Each number is 128 + 32 x the weight over its row's rms, rounded and kept within 0 to 255. Layers, rows and columns count from 0. The size above them is the row's rms in percent of the matrix's.

# layer 2 attention output (transposed), 224x224, rms 0.0355, rows 20-47, columns 56-111
size [ 90  99  90  96  98  96  89  99  96 107  97  88 111  90 107  90 103  98 100  99  92 106  94  87 106 100  98 113]
[[161 139  61  92 172 118 150 107 153 153 164 113 154 117 166  92 130 138  85 135 179 128  68  80  64 102 127 108 185 226 132 159 123 131 147 107 131  84 138 180  65  91  95 182 158  88 159  81 119  97 197 126 154 117  54  86]
 [ 84 101 130 151 109 113 116  64 158  74 140  37 139 117 128 142 112 179 113 117 159 118 113 132 153 119 138 140 110 121  90  87 179 101 172 102 152 104 132 141 122 156 113 138 127 114  98 117 116 121 217  88 149 138 147 101]
 [142 131 144 101 116 152 155 138  70  77 127 109 114 118 160 136 154  85 109  68  73  65 165 134 130 164  83 115 113 142 139 146 141 121 138 122 132  98 118 151 109 136  18 107  97  79 131 126 141  90  80 132 133 152 139  72]
 [162 161  61 149 130 146 143 125 188 147 119 108 120 157 152 128  76 109  95 205  64 123 109 117 135 200  85 149 113 133 125 151 130 103 155 150 143 141 144 156  96 113 100 125 123 114 159 152 124  54 166 166 115 102  86 169]
 [114 192 174  89  95 187 158 166 117 161  86 131 137 130 195 194 133  88  83 161 143 148 111 142  58 158  39 118 146 182 154 130 128 103 129 195 119 162  83 127 121 122 105 142 122 176 137  96 108  81 102 164 124 144  95 181]
 [112  96 135 102 112 151  83 116 113  95 141  79 101 146  76 137 179 129 115  56 135 141 110 124 182  90 168 117 135 153  85 105 147 102 155 158 184 101 134 102 113 154 121 133 133 135 123 120 142 106 159  76 123 144 165 163]
 [118 179 131 172 151 148 159 193 142 135 133 179 193 170  69 118 131 103 123 109 148 121 104 137 100 117  93 134 139  96 168 163 174 156 111 130  92 113 117 165 123  81 136 114 133  86 134 163 166 163 177 115  83 149  77 136]
 [ 78 111 178 134 147  86  93 123 149  98 123 131 132 118 135 149 134 101  52 119 109 124 144 131 153 196 113 136 143  44 133 111 168 109 152 100 134  93 169 118 107 105 123 137 136 103 107 134 131 105 131 112 171 143 223 148]
 [129 115 140  96 107 125 113 122 157  95  68  90 185 158 140 125 142 103 147 142  89  84 179 151  91 156  95 125  66 142 132  96  94 105  80 121 148 178  64 153 122 138 117  84 143 171 122 168 104 153 132  97  96 155 134 173]
 [145 121 180 167 127 144  86 111 108 101 124  52 102  89 143 125 160 105 161  87 104 114  85 164 129 183 122  98 116 140 142  84 114 104 183  79 187  80 163 102 174  97 119 161 105  57 168 131 190 126 172 107 146  95 174 142]
 [128 115 169 143 187 126  95 133  89 107  79 203 173 192 108  73 169  98 187 166 112 194 123 132 128 162  83 108 155  74  79 154 136 152 153 113 115 149 152 166 132  79 164 151  97 139 157 133 125 137 131  99 111  58 105 155]
 [162  91  99 128 130 128 180 203 149 171 109 130 157  87 134 116  66  89 168 190 111 168 190 110 125 154  97 107 100 202 149 136 109 176  98 115 155 151  82 123 143 129 105  83 102 162 132 148  45 132 112 110 140  99  70 135]
 [113 140 118 122 174 132 135 144 105 100  93 108  48 159 167 118 115 102 141 189 133 110 181 125 153 123 163 176 222  82 160 144 143  69 119 138 132 144 133 158 211 123 151 162 131 115 165 128 114 119 188 159 154 170 161  84]
 [155 180 105 160 140 120 185 157 155 149 172 113 114 156 131  52 125  76 131 150 141 133  62  90  55 136 145 122 119 125  55 168 137  95 127 147 157 127 214 122  77 121  41 184 166 125 172 108 132  80 150 178 147 126 122 122]
 [ 87 128  82  99 140 175 138 148  69 111 103 149 117 136 133 146 138  81 151 134 155 171 246 114 172 127 186 166 181 186 202 124 105 101 127 100  76 182 116 180 133 181 191 153 104  98  86 175 103 160 128  62 148 186 180  81]
 [139 104 160 178  96 120 131  88 166 128 133 155 145 156  89  94 150 123  83 120 110  97 150 118  85 127  89 134  97 130 168 102 102 123 217 110 105 171 176 206 155 170 180 158 143 109 110 144 100 119  79 161 166 131 100 165]
 [115  97 134 138 107 139 134 139 106 111 142 155 122 125 152 134 174  68 164  91 120 106 112 100  67 162 122  25  54 181  65 165 130 165 136 134 144 102 170  76 108 121 112 145 167 144 183 117 131 122  44  81 132  76 161 153]
 [165 107  98 125 121 163 134 106 151 113  79 107  87 158 122 146  79  97 105 122 144  85 151 135 136 118 141  96 134 130 104 102  94 120 160  72 119  91 150 139 183 158 151 143 177 183 113  95 149  84 156 177 126 126  71 179]
 [123 129 171 145 156 126 149 164 145 150 128 145  71 159 110 142 131 152 130 186 100 158 107 124 188 115 147 156 117  87 120 141 167  96  98 168 143 145 107 171  98  62 167 154 180 112 177 121 140 174 143 125 166 120 175 110]
 [120 109 107 110 136 159 118 119 116 120 140 158  97 108 135 178 151 144 138 106 145 167 192 138 197  99 211 130 138 204 155 143  90  93 142 166  43 161  90 190 118 127 214 157 114 140  61 138 141 180  91 101 159 132 129  98]
 [105 102 107 105 114 169  91 130  82 127  70  94  74 142 159 216 154 147 140  81 109 103 128 122 162  70 122 176 121 136  87  72 107 110 116 158 159 119 148  92 137 197 136 156  93  84 109 160 154 129  83 115 129 114 176 121]
 [121 135 145  76 118 109  93 103 161 147 137 142 111 121 139 195  91 161  95 135 131 149 155 146 152 109 109 189 195  23 179 108  74 126 151  88 126  98 146 133 143 104 135 112 118 107  94 138 114 147 169 159 110 154  80 183]
 [140 180 173 119 132 147 137 140 115 140 180 132 164 101 109 154 113 135  77 162 116 177 165 163 134 139 149 173 123 108 149 123 120  92  85 135 133 116 129 109  12 170  96 139  91 165  99  90 155 153 127 164 129 190 164 126]
 [153  93 112 158 118 153  76  86  75 118  63 114 157 133 149 121 132 134 132 108 135  78 121 129 130 166 110 107 134 157 164  83 123 175 118  88 153 188 102 128 133 192 179 149 113 126 182 122 146 104  20 116 131  88 128 105]
 [102 176 140 133 140  62 144 145 117  63 118 126 198 137 138  45 124 106 152 131 139 144  97  93  36 170  49  83 115 141 114 120 144 131 156  84 168 117 165 159  90 113 105  89 168 108 149 168  70 113 130 113  95 121 110 162]
 [ 86 132 131 124 102 139 128 165  86  96  43 152 178 164 126 107 144  87 173 149 121 137 121  87  81 151  29 123  74 137 108 141 137 150 137 128 133 140 151 110 169 142 116 116 154 100 207 124  43  95 107  87 143  88 144 134]
 [123 133 157  97 110  80 111 125 151 175 121 170 153  89  92 166  96 169 132 116 118 200  82 125 161 130 117 181  74 105 145 104 146 137 106 244 152  93 104 117  21 149 112  77 103 146  82 129 185 168 144  73 102 135 137 145]
 [ 94  83 102  99 164 126 126  96 122 104 158 114  86 136 143 165 103 107 161 117  64 106 123 123 161 106 119 123  90  77  80 173 143 125 172 136 119 120 123 125 159  88 159 118 154 125 231  96 101 163 145 116 155  49 175 123]]
# layer 2 attention value, 224x224, rms 0.0364, rows 21-48, columns 56-111
size [ 95  91  89  95  89  86  90  96 104  90  85 115  92 109  88 107  97 101  98  93 103 100  84 110  97 100 112  91]
[[ 78  97 164 169  99 167  68 191 131 133 127 119 139  94 120 111 112 185  90 151 141 119 135 151 133 111 126 106 105 136  85  92 167 116 121 114 102  89 123 163 126  99 172 168 119  96 139 164 143 182 137  82 195 107 100  67]
 [161 155 134  82  99 128 136 114  80 136 110 135  85  95 108 143 103  61  82 147 132  89 128 107 115  88 111 111 162  98 142 236 121 134 105 106  99  91 132 177 129 152 108 128  63 118 130 129 137 143 105 161 113 147 104 102]
 [120 157  58 152 144 120  87 148 112 122 177 156 126 139 159 134 121 130  95 128  54 201  98 112 130 123 128 127 144  72 118 149  94  88 141 107 110 188 141 143  93 100 112 157  33  82 142 145 119  79 126 163 148 119 139 139]
 [129 223 133 141 148 108 101  91 128 112  94 173  88 114 222 162  81 118  95 154 112 113 117 154  95 140 102 130 114 100 154 191 119 103 152 103 133 150 104 162 108 123 100 128  96 191  95  67 129  92 167 138 163 161 118 153]
 [ 87  94 114 131 151 117  70 171 126  82 117  60  90 116 144  79 152 135  78 101 139  91 162 100 184 101 129  94 116  90  72 159 133  80 141 140 152 106 124 117 110 131 125 124 166 121 129 115 214 135 132 105 117 140  88 144]
 [123 172 131 173 140 193 182  91  95 129 124 134 180 147 156 124 142 125 121 139 160 157 132 143 127 147 146 132 145  98 154 126 106 178 160 122 105  92 136 107 113 159 116  66 140  88 133 127 151 133  41 130  82 115  89 124]
 [ 99  92 195 140 143  80  91  97 166 100 107 121 155  88 132 144 117 143  72 170 143 107 152 117 148 146 133 170 123 123 135 122 169 101 116 123  82 163 137 129 130 123 148 160  88 114  63 118 120 126 158 131 148  90 104 138]
 [105 104  85 138 130 110  46  90 120  74  62 150 175 181 100 199 144  47 182 149  79 105 142 145 123 158 130 132  95 102 134 156 127  81  65 130 168 127 112 159 115 134 138  48 112 163  99 164 210 108 172 141  96 126 104 147]
 [132 165 176 150 155 185  76 146 153 156 134 142 131  62 112  56 120 157 186 133  99 150 105 135 130 182 115 133 117 113 108 125 100 128 184 114 128  87 148 130 122 159 125 109  84 113 122 110 162 113 153 131 164  74  91 104]
 [103 129 143 113 170 130 108  47 131 127  91 110 100 236 157 144 182 140 144 153 165 138 141  99  71 153 105 111 152 153  73 160 140 138  87 153 149 156 142 117 124 156 142 103  67 168 147 152 161  76 112  63 102  67 175 142]
 [138 102  84 152 160 122 127 134 129 153 115 119 138 100 138 137 112  80 146 145  89  88 181 124 154 156 136 157  93 127 182 111 138 121 126 128 154 105  84 128 104 158 104  81 148 195 138 192  51 125 155 124 187  96 168 149]
 [146 112 146 135 131 135 103 108 150  95 101 105  81 139 108 124 200 121  99 110 191  83 141 172  51 105 123  50 157 124 125 138 142 160 128 106 111 103 129 132 125 101 120 174 122 123 146 141 129 152 146  63 153 123 145  80]
 [132 110 104 112 121 104 168 101 109 204 126 100  96 176 103 196  86  94 143  93  94  96  78 103 118  82 124  75 179 123  80 110 122 124 118 112 120  93 153 104 158 111 108 111 140 112 109 152 136 111  94 120 168 128  70 121]
 [111  96 119 119  65 107 132 125 123 104 146 163 134  95 131 152 179 135 118 124 130 125 145 130  86 109 131  81  89  91 167 115  97 111 127 130  95 113 177 146 169 155 123 110 156 158 151 159 129 178 134  85 148  92 180 177]
 [157 160 136 127 143 193 121 174 189  75 128 115 166 142 128 173  92 147 130 136  79  99 127  99 133 182 125 104 127 143 118 170  82 127 134  84 161  95  96 129  99 115 128 147 145  86 152 166  50  71 175 101 144 110 141  92]
 [117 113 146  69  94 124 110 154  82 108 128  58 136 145  71 159  91 109 182  98  74 129 110 131 124 136 121 104 135 137  88 104 151 110 115 131 115  93 138 118 117 131 100  58 212 173 101 103 212  80 108 148  90 174  71 191]
 [154 143 150  89 135 187 137 185 145 123  84  81 119 136 160 150 152 161 163 151 203 155  98 128 173 120 104 143 120 149  92 153 102 112 129 185 129  82 125 147  67 119 104 161  91  81 162 161 122 164 174 101  73 169 139 117]
 [130  89 118 142  95 145 132  88 174 141  79 147 142 142  91 115 115 129  95 120 163 130 130 127  98  93 169 144  96 108 119 124 127 145 117 131 157 134 169 117 131 119 161 184 134 135 109 165 107 109 116  70 122 126  75  85]
 [140  99  98 138 109 131 118 118 113  92 126 148 153 139 139 107 107 119  88 148 120 128 157 127 109 140 151 174 103 114 180 117 127  92 130 114 147 166 140 139 175 155 103 131 138 168 131 166 133 180 122 132  50 146 184 187]
 [106 105 155 130 163 158 127 113  72 128  75 151 156 118 109  74  65 161  65 104 141 139 200 186  66 129 164  96  83 165 133 108 134 131  83 187 111  96 129 123  99 175 158 127 115 178 159 132 142 145  94 132  72 155 169 146]
 [166 128 133 154 108 139  88 153 145 130  95 123 145  95 130  82 140 158 147 138 148 118 131 137 136 122 140 151 149 122 126 124 156 129  91 158  99 105 140 171 137 111 147 120  33  85 172 161  62 212  92  99  88 133 152 122]
 [104 138 114 154 125 114  95  93  99 108 148 151  96  59 135 190 114  95 143 130  80 119 153  91 118 101  93 117 151 131 175 156 162  97 166 115  80  96  99 151 170 131 135  94 143 138 126 181 107 135 102 116 150 115 195  83]
 [150 177 168 118 157 197 124 192 148 119 148 100 160 142 186  79 175 130 145 134 113 146 175 108 112 191 114 115 107 213 105  99  80 124 179 120 187 110  94 134 110 145 129 118 159 132 102 109 149  40 166  89 136  87 173 121]
 [ 88 119 132  86 100  86 129 115 124 118 186 119 150 142  93 129 156 120 172  90  99 128  67 124 168 143 105 139 129 130  80 143 105 161 119  70  89 123 126 137 117  94 114 124 172 122  93 101  71  67 139 128 135  82 141 100]
 [106 125 139  64  84 112 159 163 140  97 102 109 160 114  80  98 160 193 155 103  86 129 137 167 163 156 118 124  91 129 129 169 117 151  94 100 133  66  74 117 107 139 128 111 188 205 112 113 205  49 184 174 130 116  83 162]
 [105  63 173  76 162  74 132  67 153 131 218 159 146  88  94  71 112 122 109 160  91 133 104 119 184 101 155 196 124 133 132 172 121 156 142  84  85 207 120 104 144 139 153 151  99 173 138 141 131 137  83 162 203 120 147  80]
 [133 118 131 103 124 104 134 145 165 131  64 102 194 170 127 110 114 168 102 146 186 117 116 138 112 107 156 161 142 119 171 107 161 150 119 191 116 109 154 110  90 111 136 183 125 172 117 159 136 160 142 107 108 176  96 169]
 [153 174 140 142 130 162 126 146 153 108 129 104 130  95 174  64 143 119 183 169 119 127 194 119  96 175 135 151 111 155 116 124  96 147 111 174 160  39  75 156  46 114  95 179 128 109 160  86 118 174 182 156 103 120 177 156]]
# layer 2 attention query, 224x224, rms 0.0409, rows 32-63, columns 56-111
size [ 95  67  71  71  61  72  64  65  80  70  82  71  63  83  88  83  61  69  72  77  77  64  73  71  74  87  77  65  91  79  76  83]
[[147  85  80 146 126 201 116  99 122 111  89 139 124 135 109 140  99 130 174 158 131 119 128  97  94 115  83  93 151 154 162 119 110 162 156 174  92 129 123  94 138 164 223 115 102  92 149 157 102 131 129  70 156 117 177  93]
 [142 109 150 136 123 168 130  84 118  99  78 168 136 129  84 105 139 170 144 132 158  77  83 148 151  99  84 101  85 181 180 102 100  94 162  72  83 135 148 125 129 176 206 140 113 139 147 113 156 143 134  94 146 115 167 164]
 [161 101 155 127 138 152 190 155 170 137 134 198 125 160  87 167  92 147 119 137 121  92  64 146 108 149  61 150 135 160 143 112 120 135 171  99  93 137 121 124 160 165 124 105 151 104 137 137 158 136 107  41 142 116 177 183]
 [134 123 188 115 130 151 138 140 116 116 145 139 124 184 119 189  94 133 134 117 141 189  34  88 133 105  63 115 120 181 128 130 109 102 141 213 100 112 119 103  36 125  96 107 112  87 107 153 186 139 133 132  85 181 148 131]
 [172 112 131 132 115 181 171 157 186  82 156 147 164 157  76 115 133 143 171 161  92 171 131  95 103 152  80 114 101 171 153 123  70 132  89 113 116 195 101 116 114 123 142 152 114 111 144 142 130 110 157  85 156 109 181 205]
 [150  92 138 139 152  93  93 130 141 131 149 126 100 121 160  79 116 114 115 141  71 136 136 144 110 192 170 158 117 107 130 130 171 176 158 112 182 173 173  89 186  96 132  94  75 112 151  95 102 100  76 199 148 130 104 110]
 [152 185 133 125 115 136 146  81  80 104 142 109 103 200 134 134  62 130 110 134 143 104 136 137 154 122 136 202 117 108 145  96 161  76  86 116 108 104 114 108 128 110 192 215  98  59 129  72 135 164 131 151  99 164 192 128]
 [ 81 141 139 114 113 164  96 217 126 115 136  97 158  88 187 147 100 104 129 144 112 154 133 130 122  76 132  88 176 133 108 170 109 178 104  88 190  74 112 140 114  94 132  75 110 149  90 133 151 116  89 122  83 166  92  61]
 [185 120  78  78 109 149 118 134 122 103 103  76 110 122 134 163 153 106 186  91 184 117 115 126 118 110 120  96 138 177 145 142 114 105  94 183  86  77 154 154 166 134 120 155  84 133 148 119 122 115 119 149 120  97 147 122]
 [167 188  94 151 118 141  55 100 137 108 163  86 149 178 105 151  80 123 145 146 139 147 122  95  77 149 122 123 109 107  73 131 163 129 141 108 146 128 134 153 154 151 185 139 156 125 148 152  87 152 101  92  80  89 137 126]
 [118 139 177 101 127 110 131 115 167 138 125 159  77  94 115  45  83 133 190 165 127 132  94  95 143 112 150 137  85 157 139 178  68 104  77 164  86 109 181 124 142 105  84  74 146 130 119 149 124 155 143 112 114 138 176 159]
 [102  91 133 120 126 122  75 124  91 194 108 118  93 137 154 158 102 175 170 110 102 106 145 137 159 106 169 136  86 182 167 156 126 156 164 132 105 131 144 121 156 115 171  92  98 138  92  99 150 153 155 121  94 147 139  69]
 [150 128 186 133 142 142  96 159 134  96  85 145 107 132 110 111 210 157 158  98 161 102 154 120  91 109 152 117 121 177 164 142 101 105 165 123  94 142 139 143 167 135 106 187 152 103 138 165 117 157 187 107 174 155 183  60]
 [109 124 161 106 133 165 150 168 162 142 158 143 103 110 183 148 136 119 160 143 134 164  71 201 101 131 167 141 137  94  91 101 138 169 184 142 167  58 141 155  82 107  80 146  88  99 120 187  95 136  98  76 143 118  92 149]
 [137 102 145 129 119 170  79  69 119 121  90 126 127 191  66 137 171 141 169 105 165 118 120  87 142 143 185 141 122 171 170 109 107 167 186 119  79 175 163 158 209 155 169  99  95 124 143 185 101 112  77  78 190 119 134 106]
 [143 126 136 102 159 129 136 228 128 141 173 146  74 100 114  66 124 179 161 145 144  90  45 124 103 133 137 165 129 146 129 129 131 126 161 120 107 132 126  74 103 119 146 147 123 142 106 125 164 115 118 170 113 152 123 115]
 [ 79 122 154 136 101  95 163  93 107 163 122 156 123 126 101  94 123 142 149 137 123 120 101 115 147 100 125 134 126 127 125 148 110 127 158 155  68 200  88 130 122 166 186 111 131 153  80 110 136 111 141 214 133 206 104 183]
 [108 191  91  56 146  74 170  79 137 144 190 182 130 111  99  87 152 107  95  93  96  98 123 116  91 147 176 135  94 137 130 122  90 137 108  97 142 148 176 167 157 136  85 144 125 137 126 137 144  87  72 205 127 122 103 160]
 [ 51 111 120 110  88  76 148  53 127 114 164 143 102 104 108 107 168 132  87  98 138  79 123 165 127 109 172 150 124 122 119 197 103 133 120 108 106 151 159 116 145 115 103 119 117 153 124 121 173 133  64 229 138 123  75 158]
 [ 98  71 124 149  87 155 135 104 114  43 142 110 133 113 117  74 139 140 174 148 205  90  93 131 102 123 124 107 134 109 205 147 125 144 181 136 162 172  87 115 134 104 184 130  82 109 112 143 155 108 103  82 137  40 115 153]
 [ 88 105 141 122 174  85 104  70 102 101 136 131 125  98 180 145 176 142 133  84  91  98 128 158 125 101 108 112  85 118 132 131 132  94  92 150 121 170 104 100 178 150 160 157 113 120 109 120 103 144 104 143  96 181 104 155]
 [117 105 128 153 165 132 103 217 133  81  93 132 109  99 123 111 124 142 132 129 135 186  81 113 141 202  84 136 126  85  93 132 143 145 114 188 114 133 153 130 130 105 141  74 111 114  81 165 153 163 162  93  70  64 127 126]
 [111 126 136 127 136 113 127 126  96 135 182 133 167 120 203 102 117 131  57  97  70 124 140 147 104 135 176 120 145 113  66 134 145 161  85 115 190 124 146 113 150  79  62 123 112 158 144  92 117  93  52 213 120 126  76 113]
 [ 92 130 146 131 173  70 131 103 115 159 164 133 111 128 121  76 117  90  76 104  74 133 129 118 144 129 184 117 122  88 114 139 116 119 126 105 150 116 172 138 164  87  85 107 107  52 140  69 126  90  93 200 100 174  89  99]
 [ 29 134 146 143 131 131 129 113 100 134  80 175 118 130 181 141  61 124  90 116  77 136 113  95 112  95 138 154 172 120 103 114 160 140 159 120 214 112 138  86 132 126 142 132  95 149 167 106  62 160 104 176 105 116  99  82]
 [110  72 129 141  93 177  96  91  84 120  84 101 119 146  90 113 184 139 172 118 184 125 143 136 148 118 126 101 112 102 177 160 107 186 153 132 131 144 139 178 217 193 156 116 124 166 111 165  97 140  96 108 183 104 102  74]
 [133 190 169  74 144 116 167 169 153 126 143 126 190 129 132 191 160 160 179 103 134 149 168 163 202  93  96 120 112 163  92 101 127 115 149 134 125 169 110 138  76 158  76 138 171 113 108 147 152 151 193 144  90 145 128 189]
 [172 157 167  91 148  60 180 170 113 116 140 124 169 110 133 189 137 171 125  98 140 181 200 130 106 156 154 157  96 131 148 131  99 134 103 144 110 118 121 114 136  62  96 114 169  96 121 123 154  92 168 130 107 163 136 158]
 [ 92 132 131 149  65 131  70  79 104 109  76 111 118 124 130 160 118 123 148 120  98  92  85 114 140  87  95 129 116 113 150 138 116 170 179 160 139 122 123 146 169 177 179 100 112 164 157 145  67 125 103 114 162  72 121  82]
 [ 90 196 130 101 109 124 146 127 129 150 139 124 166 143 139  91 143 114 126 153 149 125 103  94  65 109  96 134 111 150  19 150 140 161 158 104 166 151  85 119  87 139 138 122 169 152 158 104 149 132  89 134  90 158 143 113]
 [123 113 182  95 149  92 160 132 190 122 118 120 200 108 127 140 121 184 102 116  77 194  73 113 157 138 136 130 140 136 119 120 108 122 115 168 141 146 121  75 122 142 101 124  99 145 123  86 137  93 165 131 112 104 157 156]
 [149 181 110 162 110  96 156  67 122 110 162 128  82 123 154  90 106  95  52 162 148 144  93 145 134 162 118 150 170 109  62 129 167  25 138 135 143 114 109 140 139 137 165 166 118 120 157  54  90 184 149 175 112 181 117 126]]
# layer 2 attention key, 224x224, rms 0.0386, rows 32-63, columns 56-111
size [ 82  64  68  79  56  53  83  80  74  67  72  62  95  87  78  87  76  65  64  61  92  92  52  48  70  78  77  77  55  85  80  87]
[[ 83 213 125 132 154 127 124 138  77  74 101  59 178 131 190  90 129 112 112 108 122  89 150 186 126 168 181 158 183 148 132 127 163 113 156 119 192 127 146 185 125 115 130 119 146 146 133  69  67 144 129 133 108 174 112  80]
 [123 122 125 158 145  97 111 102 104  78 105 111 113 149 157 132 138 132 164 134 131 121 119 176  88 118  72 138 173 122 126 111 118 162 160 121 136 152  69 110  76  95 175 138 132 117 114 131 124 157 169 121 130 153  71 103]
 [185 153 106 182  90  56 168 109  95 139 151  96 127 178  97 159 134  90 154 132 128  69 156 105  72 168 104 112 178 172 110  72  53 132 167  62 193 140 129 124 106 110 143 171 136 133 179  78  90 116 128  68 137  10 134 170]
 [103 145 162 101 113 104 164  78 171 131 163 135 119 120 150 120 159 101 146  95 148 105 137 143 107 105 105 139 164 164  99  98 140  94 162 114 143 144 173 167 159 125 170 161 154 127 186  95  55  85 146 134 177  95 153 116]
 [183 143 116 163 123  92 155  64 101 128 132  93 131 189 117 165 147 124 134 146 102 110 152 180 126 143 113  67 149 143 156  86 122 130 164  91 166  84  88 124  84 120 163 180 173 172 161 103 121 178  74 107  94 136 158 134]
 [111  79 145  69  78 139 144 199 155 130 118 164 107  81  99 149 114 157 125  96  79  86 167 161  89 102 142 142 119  65 135 118 156 105 103 150  89 136  87  97 167 119 143 165  91 111 132 153 141 128 120 168 155 118 116 149]
 [ 83 127 143  91 212 116 158 138  68 153 129 137 164  88 123 143 171 137  91 134 142 149 131 142 160 118 173 159  83 152 140 164 116  84 119 211 144 120 145 164  94 159  84  80 178 133  92 143 185  65 109 152 123 151 150 105]
 [125 158 162 155  95 133 131 116 183  86 141 134 121 166 153 158 127 147  86 115 122 108 167  59 159 139 162  73  91 112 108 142 155 111  80 182 122 126 174 128 122 162  93 140 118  79  79 127 181 150 142 141  33 106  76 152]
 [ 61 162 131 107 152 106 106 175 137 111 143 143  66 157 102 116 176 204 160 101 104 145 102 161 144 141 133 156 179 128 116 135 166 112 129 175 144 190 101 149 129  86  90 148 154 155 161  95 122 114 126 159 111 138  99  67]
 [ 69 118 163 117 135 150  54 126  73 117 113 124 123  46 164  71 105 153 103  79 112 100 113 136 158 144 171 117 130 130 128 152 153 138  99 195 136 138 104 188 117 142  93 137  90 163 149 109 126 108  97 127 143  95 152 136]
 [205 101 138 150 106 175 160 151 136 135  89  94 119 212 108 140  89 154 168 179 164 160 141 115  97 102  57 110  83  78 132 109  93 107 175  78 126 117 133  97 106  65 140 129  91  80 120 175  93 116 124  40 138 103 135 132]
 [133 131 163 113 114 146 109 169 125 100  98 132 158 206 130 191 141 150 168 141 126 152  83  92 177 118  44 164 107 102 113 133 148 158 115 145 130 116 131  80 148  80 121 148  92 115  57 175 101 131 138 139 112 138 136 164]
 [171 117  46 173 143 141 117 141 107 185 163 115 113 165 102 102 101 138 158 137 141 135  83 120 134  96  90 122 213 126  90 120  77 163 116 135 147 162 125 109 104 151 186  98  75 117 146 116 124 125 124  86 146 126  91 143]
 [108  87 150 133  83 139 164 135 167 179  87  71 129 122 167 138  95 122 158 105 171 136 145  93  83 149  52 130 123  97 127  71 162 135 138 125 122 118 112 137 115 145 207 140  48 104 148 135  85 156 162  78  96  73 111 141]
 [174 114 131 153 122 162 141 156  73 161 103  97 130 138 133 145  83 143 173 121  81 159 114 106 112 110  77 108 107 106 175 110 111 115 176 118  73 126 130  74 151  79 188 130 102 100 167 192  99 179 159 107 135 159 153 103]
 [138 129 140 150 101 137  91 166 215 105  85 117 114 132  99 101 147 193 109 171  83 177 150 127 126 115  96 104 100  67  92 150 106  88 133 133 133  88 110 120  85  68 182 123  82 158 110 151  93 127 144 132 124 182 118 160]
 [122  98 106 147 141 155  98 134 113 131 138 110  94 182 126  71 138 123 132 145 201 160 142 153 102 123  68 108 165 132 139  81  87 144 182  90 151 128 111 102 174 112 190 126  93 119 150 145  88 176 114  46 145 146 127 119]
 [194 133 120 174  77 141 114 124  71 109  91 157  79 148  94 175  82 188 117 145 144 178 126 103 173 125 117  88 166 119 112 120 118 114 124 127 104 124  98 124 119 123 154 136 129 127 124 168 163 156 160 128  71 131 154 169]
 [131 164 172 154 130 146 119 114 125 159 164 131 141 123  68 192 128 172 199 134 108 153 102  81 103 121 120 138 151 134 135  78  48  45 168 121 137 138 118 169 107 165 138 103 183 156 134 146 142 100 124  75  85  46 115 121]
 [147 121  85 135 179 148 123 169 151 105  92  95 105 136 175  74 121 165  83 137 147 179 115 108 144 134 104 131 146 116  94 104 110 110 128 156 142 122 123 151  93 106 139  81 194 153 208 128 148  83  92  97  47 109 150  71]
 [117 161 111 128 127 109 143 137  87 166 139 133 123  99 158 147 134  51  91 125 101 120 129 130 129 112 166 170 133 166 117 200  98  81 102 137 134 137 131 177 173  87  91 105 145  67 130  97 159 129 139 157 168 172 143  92]
 [160 109 155 120 118 134 122 112 186 149  88 124 102 178 179  84 140 113 103 117 162 178 121 158  52 100  70 117 105  86  94 133 156 153 145 145 168  79  93  83  95 145 202 158 147 118 161 164  99 155 118  96 170 125  94  89]
 [184 126  81 108 129 118 164 159 136 155 130 142 120  83 124 127 171 137 134 124 128 189 128 136 120 113 141 190 155 101 175 156 166 105  71 144 168 151  95 110 153 181 117 121 155 169 120 107 184 151 130 119 110  79 139 143]
 [153  88  92 157 101 119 153 135 108 178 162 174 110 163 101 167 189 126 171 155 137 175 127 178  81 131 131  76 119 129 165 114 124 141 158 118 139 180 178 127 118 135  91 164 162 190 133 181 117 126  82 161 153  54 109 146]
 [132 111 149  83 114  75 105 113 145 125  84 149 164 171 125 115 133 199  95 108 126 153 151  48 149 154 205 139 147  91 154  83 163 150 127 101  87 164 154 127 175 127 111 141 129 146 114 161 111  90 119 157  94 181 105 122]
 [153 116 167 104 158 158 152 166 142 171 110 142 153 147 122 158 133 151 146 119 114 172  93 171 126 103 178 121 126 124 152  82 116 106 132 148  81 173 141 104 187 123 112 134 132  49 101 186 177 121 125 102 127 165 111 122]
 [182 170  80 144 134 111 128  93 111 132 116 103 111 110 144 114 168  86 124  97 119 119 164  96 102 126  59  62 124 161 135 159  75 150 107  88 141 107 172 153 109 110 159 155 120  93 125 134 117 143 114 126 192 121 131 124]
 [203  85  61 173 111 120 115 151 105 147 142 119 103 178 128 177 154 122 170  97 155 120  63 111  77 147  67  98 149 135 142 125  80 166 162  81 131 106 137 112 134 116 115 120 103 106 208 171 129 139 123  67 143 101 141 143]
 [ 94 130 167 107 157 117 129  70 117 128 130 111 124 117 132 121 119  70 110 115  66  94 157  79 165  67 169 146 116 105 134 109 169  96 191 130 142 139 166 185 165 145 119 119 176 109 126 150  66  87 119 165 122 144 126 113]
 [ 98 137 139 133 146 128  43 170 115 123  84 138 105  55 147 131 120 156 111 113  98 121 156 124 123 164 166 168 101 126 170 119 161 142 124 173 118  66 179 117 194 147  69 113 102  97  86 124 114 156 115 127 105 132 166 198]
 [185 107 142 141 101 166 113 137 100 152 125 144  48 161  99 196 198 105 131 151 150  86  92 110  94 105  63 143 144 119 178 102 136 189 102 144 147 155 128 112 111 146 121  94 192 118 130 150 104 135 110  76 147 125 203 108]
 [ 50 124 155  99 151 108 124 135 139 138 176 106 132  84 123 119 144 163 118  92  80 110 133 173 139 117 159 183 142 107 102  95 166 144 106 210 133  99 152 139 100 181  14 168 145 148  94  76 165  70  95 156 128 165 100 149]]